config.yaml
activation: "squared_relu"
norm: "rmsnorm"
norm_place: "pre"
rope_base: 10000.0
attn_scale: 0.188
bias: "none"
parallel_block: false
init: "uniform"
init_std_up: 0.0805
lr: 0.00189
beta1: 0.95
decay_fraction: 1.0
final_lr_fraction: 0.0
Each number is 128 + 32 x the weight over the matrix's rms, rounded and kept within 0 to 255. Layers, rows and columns count from 0. Numbers have three digits each.

# layer 8 MLP up, 960x192, rms 0.0841, rows 653-720, columns 0-95
101138140137141084096136109085126125124184166184093108125127147155147182073130107124127107152095116173125116153107117073107120171124189070115158164110132122106075120128134116121081093177120142141100169110100112082156076119117115104110144201120125109126111171064128110119148161142122108107
155175073123111173092100183108138137123096135151090178151089133175176120138129146122123152110129105147131163135102085160093159097135159104132047138139182139179065127151090130134130128128108163142077076195054117097099150118114154192133158205138080094071123178129134144053139140154106151077
059097104128112101136131121097171141155094088138140123149070162146125155109130063147113140115176099109180064121101123130146086148164088103096155119119109124091065134138096184191160151157171215112193146117179118080164132112124148089139110140047174183137137134081180135126153057113143164146
097121135110196091134142131201087141194162191142121109085130177138164139125112093104146135117128163167137036117188089048149135166152103088122108093130108093174081097092098186123141157114193126138122118166182123102159145085158118125107116135162122097137117131134052169080137137086138140121
160122161123122164105144157124201125123161185123093085142093095074143133080111126118092142114119126143114114162136108092183103189076124065135167104124115140072124160177093126122092118161168132090103186148103062093101118114084177107069138137123124155109132139073084086099090165140058166108
180109102130135085167095108141110050145111121126074181153143127163157120053160150112087104131177126174087099108134172073092190105169108097164111123111074112183170105159150132148065163200106155110093158122172107157127185115155148122065157135121143118151111131120130167127169099165106139158
081085161187136157100188095136106069229119122121112100128041212121119163157140148218134111124117094141157087149091142165064134121146078110069119075133091140136132157180042127119143099129199179049122096207125051089166081113119141140209189110072173147167159105134140158182146087127111142139
151166094165152157129167107146084143100105095116045086192169072123106149129129132121206157090161103159092073129195103169181113132087154150123142092063134139124122126098145105082139117157145124102092135168115144132143116179123193202070095127157094126197092064152086124121115110139154111162
135077145096120087129158165104120133113074182107081131141175102185127153134100129111135094131104129131135099128086092114196085098120140104139139134132153133107132145174047165138084100107165170137084135092167153114146108182112123066136116158140130135153151146172114121126149124150105201128
134109109114141134070131104123141104130118144083113085152096121111163152121147098124125149118112112104140088083098192148105114127132125111085091121140177146132133119171150092140104159143117130140073124177130152109075170192163089124097187139074119155131148137167113084071085121136170133137
092116166126103093120099157131088098154164187146106100165148114176117122155144133083131191104116182134096100138131209201101075124141139156119163166148128172185152097105117108055101074088098157153136077146178074099108122124130220101106145153118147071138056081105075155114196070162112137174
144126145086129150089146096119170120104139148150107177070093155156114191144149149179100116098125164113131122082139185171112186107125128120192070095138146153098079137085068086105186078105173183148123081115137045145164110112195146191180134145114145138110095106141126155108204070176126153219
092110161161107133153117176128147064106055175150131131183133127174213117100220125091116116143144186128054105136173174168179165147121087119160140111123170106157127101156108142156096187173205175165081091117089130112119077186180170142084159102079123077160157138136074134113155127120129101056
114154123141142168094138192147153079140170134160126156111145124106151160094098061101155137128184197172085176129091159137079158155131143135100097159121103124082070097125051138068112128120185160126143135112164107157166184147141129111142146111149111097107167115123093120067131072094124111089
063094162144169113196168167102110136136100105128102198140074167173145145120153096137100105119091147189100154111131127104083144128136097136143097159139126169108118148102131145129116139153168183063122137140119112174132124133144075170161170185113172141082145154126076119110114113201139190138
147117141078132160187123116134094154146051074098110108105094175129161135085166100161124111147149118083162151117144172121119159154177108104151121114107070140171101152136070093156177158064194148065122117186109135180152123103174091141156177103124125158160127109107114153085180151112166114078
139101153093117085143119127127145100183087157111108100124119120128178127148127136073115134081143126145148153111071126067076079137088116167095142161109092154192179191114106125137110044137119128180145216103099079129098181147097118135141145144117180158083138110149102108094169087104100144124
162168092139105167082176107155171188160170160045090137092110182150196185118143119131181155078132185178073104155142215120147115096117073120069118136183080141123087176120141073061168108103112138114147096176155112105188159112108111170125166095141100127125060089131139142094167145148169109196
146116119157206137119136215139093088134115110142142170160103129159087181188165102091104197141143185081068162151116110159102053081166132141130180110129099149191104128103152139174128071174148125102118137087122151118183136100158102192098152137145098152119091145152055129122128123103171123134
076100116065083165118115177100128180178096155151104140135069143132139146119156112169184177107128188168167160201169150164105143099169072092126200157170144145123058061119084173173116140143098141158099119139171149075109084236092153146159142119115109137080111139089166164060170117114133169132
127111163127155142179171147075162109153118116087144150111071095153097142112135115164205090082133146117099175189127107143130176128135128097103139124111144125125134133119116132073099081143122121086150163199128080161169132122115113122113152124109167121101135107139160101154152109150146156169
146078048094099150117072143127101159176099113141129164082083138127097122092138127127167167096147180131151136105109128160146100148146098078123086138129142165115170086127133118141096154170155134089101132132116146101069125126109131099104079084103152128093060114072095161147143116122184117141
159145110100154091071082086140174133106102114152138171188104101207102134082107134177149126092117166150122139133128182165151073135196111134197077140179091157193101175193074120142113166194108152139153081141111154106164116128134121171143184184167162113156091138119093180109190140172165091208
129078101148194149118190078130116095143139101153093155157136112133149114089132083190117089155095117123145074183151138146054129108151101067113073141055144120125120103168081108115114111113197143163133127176143103161193130186173183207072138062126152165128096150103087139097133111115094103090
147110083089160081130100130153151117129074105140071180138162116163157110081113064117102102095150176196096160132092118109085137158115143106152120142123154161141146124113151120070089144143116143178176207131132078119096151177140163143119156115120146180164133137102115134131127111157085132181
085128144195151150119098166139167099129105102153137090122133112118129145099134099110184113138185117111097053153146103154144167066090097130154185115143127156101099154167114182095140077167204117149123171134096131124149147149110120172080094146102111117115146135095087116125133109154161174046
148114117094129156129169164155103070160159122119115145146179101137094142127181148124144107109112098166062152167129160067092122111186143108147103121137143101132144131128108152162151153110113148120132168135145147139187093147195150163124142076081119131129113094063140158138142156176144092123
114136086116153132124129120123153135128112165165093116092090145121123116146126094147150103142127197083133148096123148143148152036119186142132154052057162143123105085173083067057166138114169118113098172092141113083061094157099138203113196069121184181152074153124142104131110118089114113148
097137121167115148095106146134155154136163141155133153150108128092113161137143059144130147091094123086142087148129107096057157140169097118086158125152134125153057049168068190099128126171075152112061117106131087158176147138140077085123121086095213149149133108141136145165161116098133129145
106171150079149153183110124130167136147074112083124118144109219064152133156104113191094132115170134136135139156122145097075174111125095151113105104120085147117084084116120130118115144103136137133072126143105063129164112098148130151126112115139165123082118148118084154136085093173124138067
098135147115148167175173132107124157154142106113113106115154138163106147165088086187081053097084099089117131196153130101079166131115096078121132096159095134184129090128055197157169150164096122170093132119074087074132098145101077127088118148058094115151131160126136154154111095138150165083
144209147131187138120133139122146164163119175123109109070081111159103196146114075116133144049168132128132115108149122164086139096159107139142109160138061166171136088153064133113082192116170120126113165135126179090169102185099124173146127178111145067149110105061153148134105158175132165136
078124072097127147160120132144095195187104172142095158115143117111090149050179160076187085168109166146180186126122159120098116120148107093158052073146115089128101075161130057146120090092109107038091147191141120160142131131169095102176141152140129142149181132125081179073121119087167157166
145119154153133114166071187144106157124113119131121154119097127170161102095174092080104129093190100126081086171146150150128139174124085148159147143045163195123133138137113084190109148162141112150159155118082125107118069113134207126135074144101178175169107100053069132109170091094159182132
152109139127156089039066159110138081137090193056105109122118172223113171119137066180133169162126226120150108122137179077166142140107051177080139104181150103189153103093106187158147145129136170073135095128129125071164110122181103157111129118168124102177113115121127128113172160108093131127
089144106139134067108135114074159097134169168101120094157097129095140151091158131159165101169176135131092156190114137087153090146070117098089152094113171139117109141151128147182157117131194160059098146156116153103093086125100160129060111119057151111169169130153138119094142138103091098122
156120118137122121150118154110118115172158162138144156180151116065092138150193125131114117116116088123105077130137167163164153104137068148168087119083166102150083127093091103138143069139155183155151174081115090121118154157188111101149151156124137123113116107048076161170117072129131123194
054090139093174088179119093109184087117144144081054100077158158173143100123118103117123157104117147154147119112140151086187098123083095093146104104064108119130097124107158080158116188231143074111083161148124172156131095107142142089064071072118071179153125164086120160057132093111088111115
124124136163154175126114172173133218126104118119157141158131184113184166114145088169200153153121173168090120137115116092152161131147107111183147099127088141088113094160158126074170159122127146109124110108075100084152172094132080139087113162188093161132155109136136084165136074085156173130
102093143078106164168145166126199104108034157093145133100090138124121161087161091162120145179151107068128131093120142095061139154171169107105105133107115132129069129210096169133070128133108135134106196136146112154144122177135134137065178134110130102175116172176084084106108096122131121139
063079125124113105099197146150164131067140115090139144084155126141192174133145071166108165094140162113105121102137117118163111072090075162133108090127117130192163180160128123083117146154190167143096171148083173146103190152144083151198133106103095148150103083091132117149130133101087078155
109124159135096097100136088112088150149073126138156094097095123165083112162093159128203150128103091086142054167131175136108130120138142149170142097150118177156108142132159122142146114110171176122089188134120128105128107144196113116080137127126191160111158136077140155151126111127121174119
088140115090141124128153196108088134213140104116087094143097125142132123176127124183120136084098113095098155159153182160150149088174176124105082088146093068108115123176095145119150143150144121048151128102097172123138089143125132133143106074124135174093139079156165149190147118089124182156
121085156099119114126128101178153094191150141077162119119025132111064143100204119157112098088152100168128105084117148110112062077115135132092155150151172058145112099176135107082132133151217057128095164091136155101106132192095157088119181091097117112144130098119105159118183122177085156146
125117149177138123103167194198149090127104163097169122123140100130186117101099108128076079059160131132126086125099131076137134143156157145133129177129182135125177162104127126107073156164175132076115137126164149141148146101108126123100091091118151073145175124155126118120117069086086141161
131140127185133168127143140148153166145107165188105142159179141170107134138120125149119096138122165160112158139059132082130117100107154119128130178090143119142137132088120185113128125130127178113085154175122162108088106227148100155137141105065099102153170146138078151174168093186084099179
158089146138127092142151147124119127151119216087079159127093125198131109077134123126143111125121164120105102153175105114153106121128169154179143110045101185191132173200106071162103157145082126097170136150083118056181152162119142159164158174120097159176135155164112096155157178174098101130
138185137110177146104091120207126142177145110082121140127098109074120126113111135115130154121130109114116148113135088130049156115132134061094155117142141081148097130084017165139156094184155195127101137125136151137092139135134104126179142154157142139162077112148039164074079140119136130190
102084144063150101148185165138175211160096094105102153141094104127147147071110173185184157091152121157138068094068096149139129027140154083101147127100081125125134113171103126105148129146155129118146085089091105131176178168063051073128168153127091121106147108088107123104098132141128169063
100142130159099113131151155144122153128104170124087159131146133135159113131131101151216093122090077108162129186102155173088146124145119140093147138076129095162105087155068139110162091131109144113137151164141123143179194147132095160163102142113129159097112122091097160118127120107169161141
088104057127127073048098160141135142081102139173139107152132145133125138146172171170125134132127147135126114163156162116165115115165095074161105094179103120166163191136145096087121114172172133109136111123113125143141174101158171182129102097090129143120101143120127119133173097160163114137
136117082172152158140139203123184096089134133171132155155108145123137093155114171137150114146146127173074089114157129119143118055127161096093178103116115156179162098099169143119092074074114155116085184169150132083132131183109114113073128102098122098141137143100094148120113125158139183141
113169135139175161089098102146108147152163169113172136187107112095110161075205117100180171161124112180195129147096147142077166160116080115136145112139086197151066163128132160075128085174087124092106132157160137174131117178088073161154085142109098137147176084102141216146108072110104145137
078143090109166106109183139138101136168127157168138099121089133123099077173117124095176130073185097124095183157145158100099122155105077115147188110091070122143115121107075129097148159126176141061147135150143171127138124138121165135125140123148164142104088117135146102110091125150124173122
120115115159107104134156200083087085146101162141103123102114164159194159137126140130117064163161131092166125130160102086096119153134162168133098107087082174126140115101133163146044158149110160109154127099137075120140130108070149133086155184116144125131134178147098107096070097110107132164
115165101158123148152120181106183130175139144118119171133118136091085130126182138127105154140104146093092138135147131097135128143128081152125105120095179089137150107158126095087113135118199137142170103097087075064178160197124164131110118143100125136083181072156126141129138145090155125204
084109112098169116122161159083108098121100131150117156106136151154127170140116163182098141083128146126138192152130138118077159095112112165148180110060108198177141124093101127144154103113108112091179142118169085094142098132154147072104078087079129139153126106102123093113128108098152196146
106120148159191120160157162127107093122106182153163146116097125197141090088092153164179142167127087206161187158122177120145116122077146129170094146089117124115159127169122097101139133093145144138065138140099113157169090132184130134143143081085087126126079084061127137117150148159189152162
109182083143115149111107112134147093125106118083114206159141191147223112107134059090146124130169214157127096181177124145181089125118107129116164144098100165146118080155155115136073100148095108135108099134118139123130135112139154182123172052134177084144038119039140122112165170087132110153
092187089108132169123118114134110102155095141163040129145074110131112108134098166064096119139129110112186138114140137135177093122082179063132140124125167083096104100134111086085090128118122115125106128129135119092122175130126176108094119142083083130072134153141166169149206072142118112157
122157113186169176163167119138118136105161108097090117203110139111196163142119123128122110133205111165053096122156171138138112165150126108104134160157146175171088179128124154053158172142128167131075114154169084147158127082133161171076172154085133115098111125121132148098112128122105100147
097133087084157146160175113164120155134107131172081083160083090138090146095107089142100115136145159165110112116140131095064123155142152109133097111101104137175099156154138182146083088136159152065070187163123179132102140105122188103178114159090145098148156157124096135102120054113140130133
127141183153107087078103124077057129137130163191187166097134119136126139094194155103193097092131129104162129161155127149082113096105143095124099166112166120168127149143077097200139153123094168135093122121157134071109102104145131139141125169119107105094138103111096191150081094167195086129
061167123159153125164144102097107115183134098117146126090102146104134105162185127130148088081159118096118123119142129133119151120061145146107155097121134126139125055137117179117128067141160166104174125112082119155168136171109123102092123154095089166107128072185140083132139140123089181179
163151117138175138163176118119123096156127147146077167179137098159122102108073091093115161067116183135139164154115106103043083114176152137149069164146094114173127157086123108120108107162122177118082123137118136149090131117133162136124156093087137117162155144123100081092172132137163162095
115138154147186191101188116196116104163106137137090133125089102079090146124124090162141180147136082180158106090168179106117099142156106072093109142124104191110151091107130131120118133152153142138125151099081110097129138103108164114118178161150121121086082144149144108105133096129156180133
159130127154101045093164131146114056132154115121145162120106114104124164129084101143117116109120159173103083168184144162103157148077118091182148142097144096133181057136123092119137100179115125112140126103149132128168145112119108098134128147113120131149145129066142134137093079109169145109
159065114146083083114110091121137142148099095182093139144122146144147117103146119182149048118144112102122066124073210137109111129127139030123094069070098172088169126170082140131156139123126157082112107113095131138116098152100192156135164092104166160065102125063143189184090101117105141204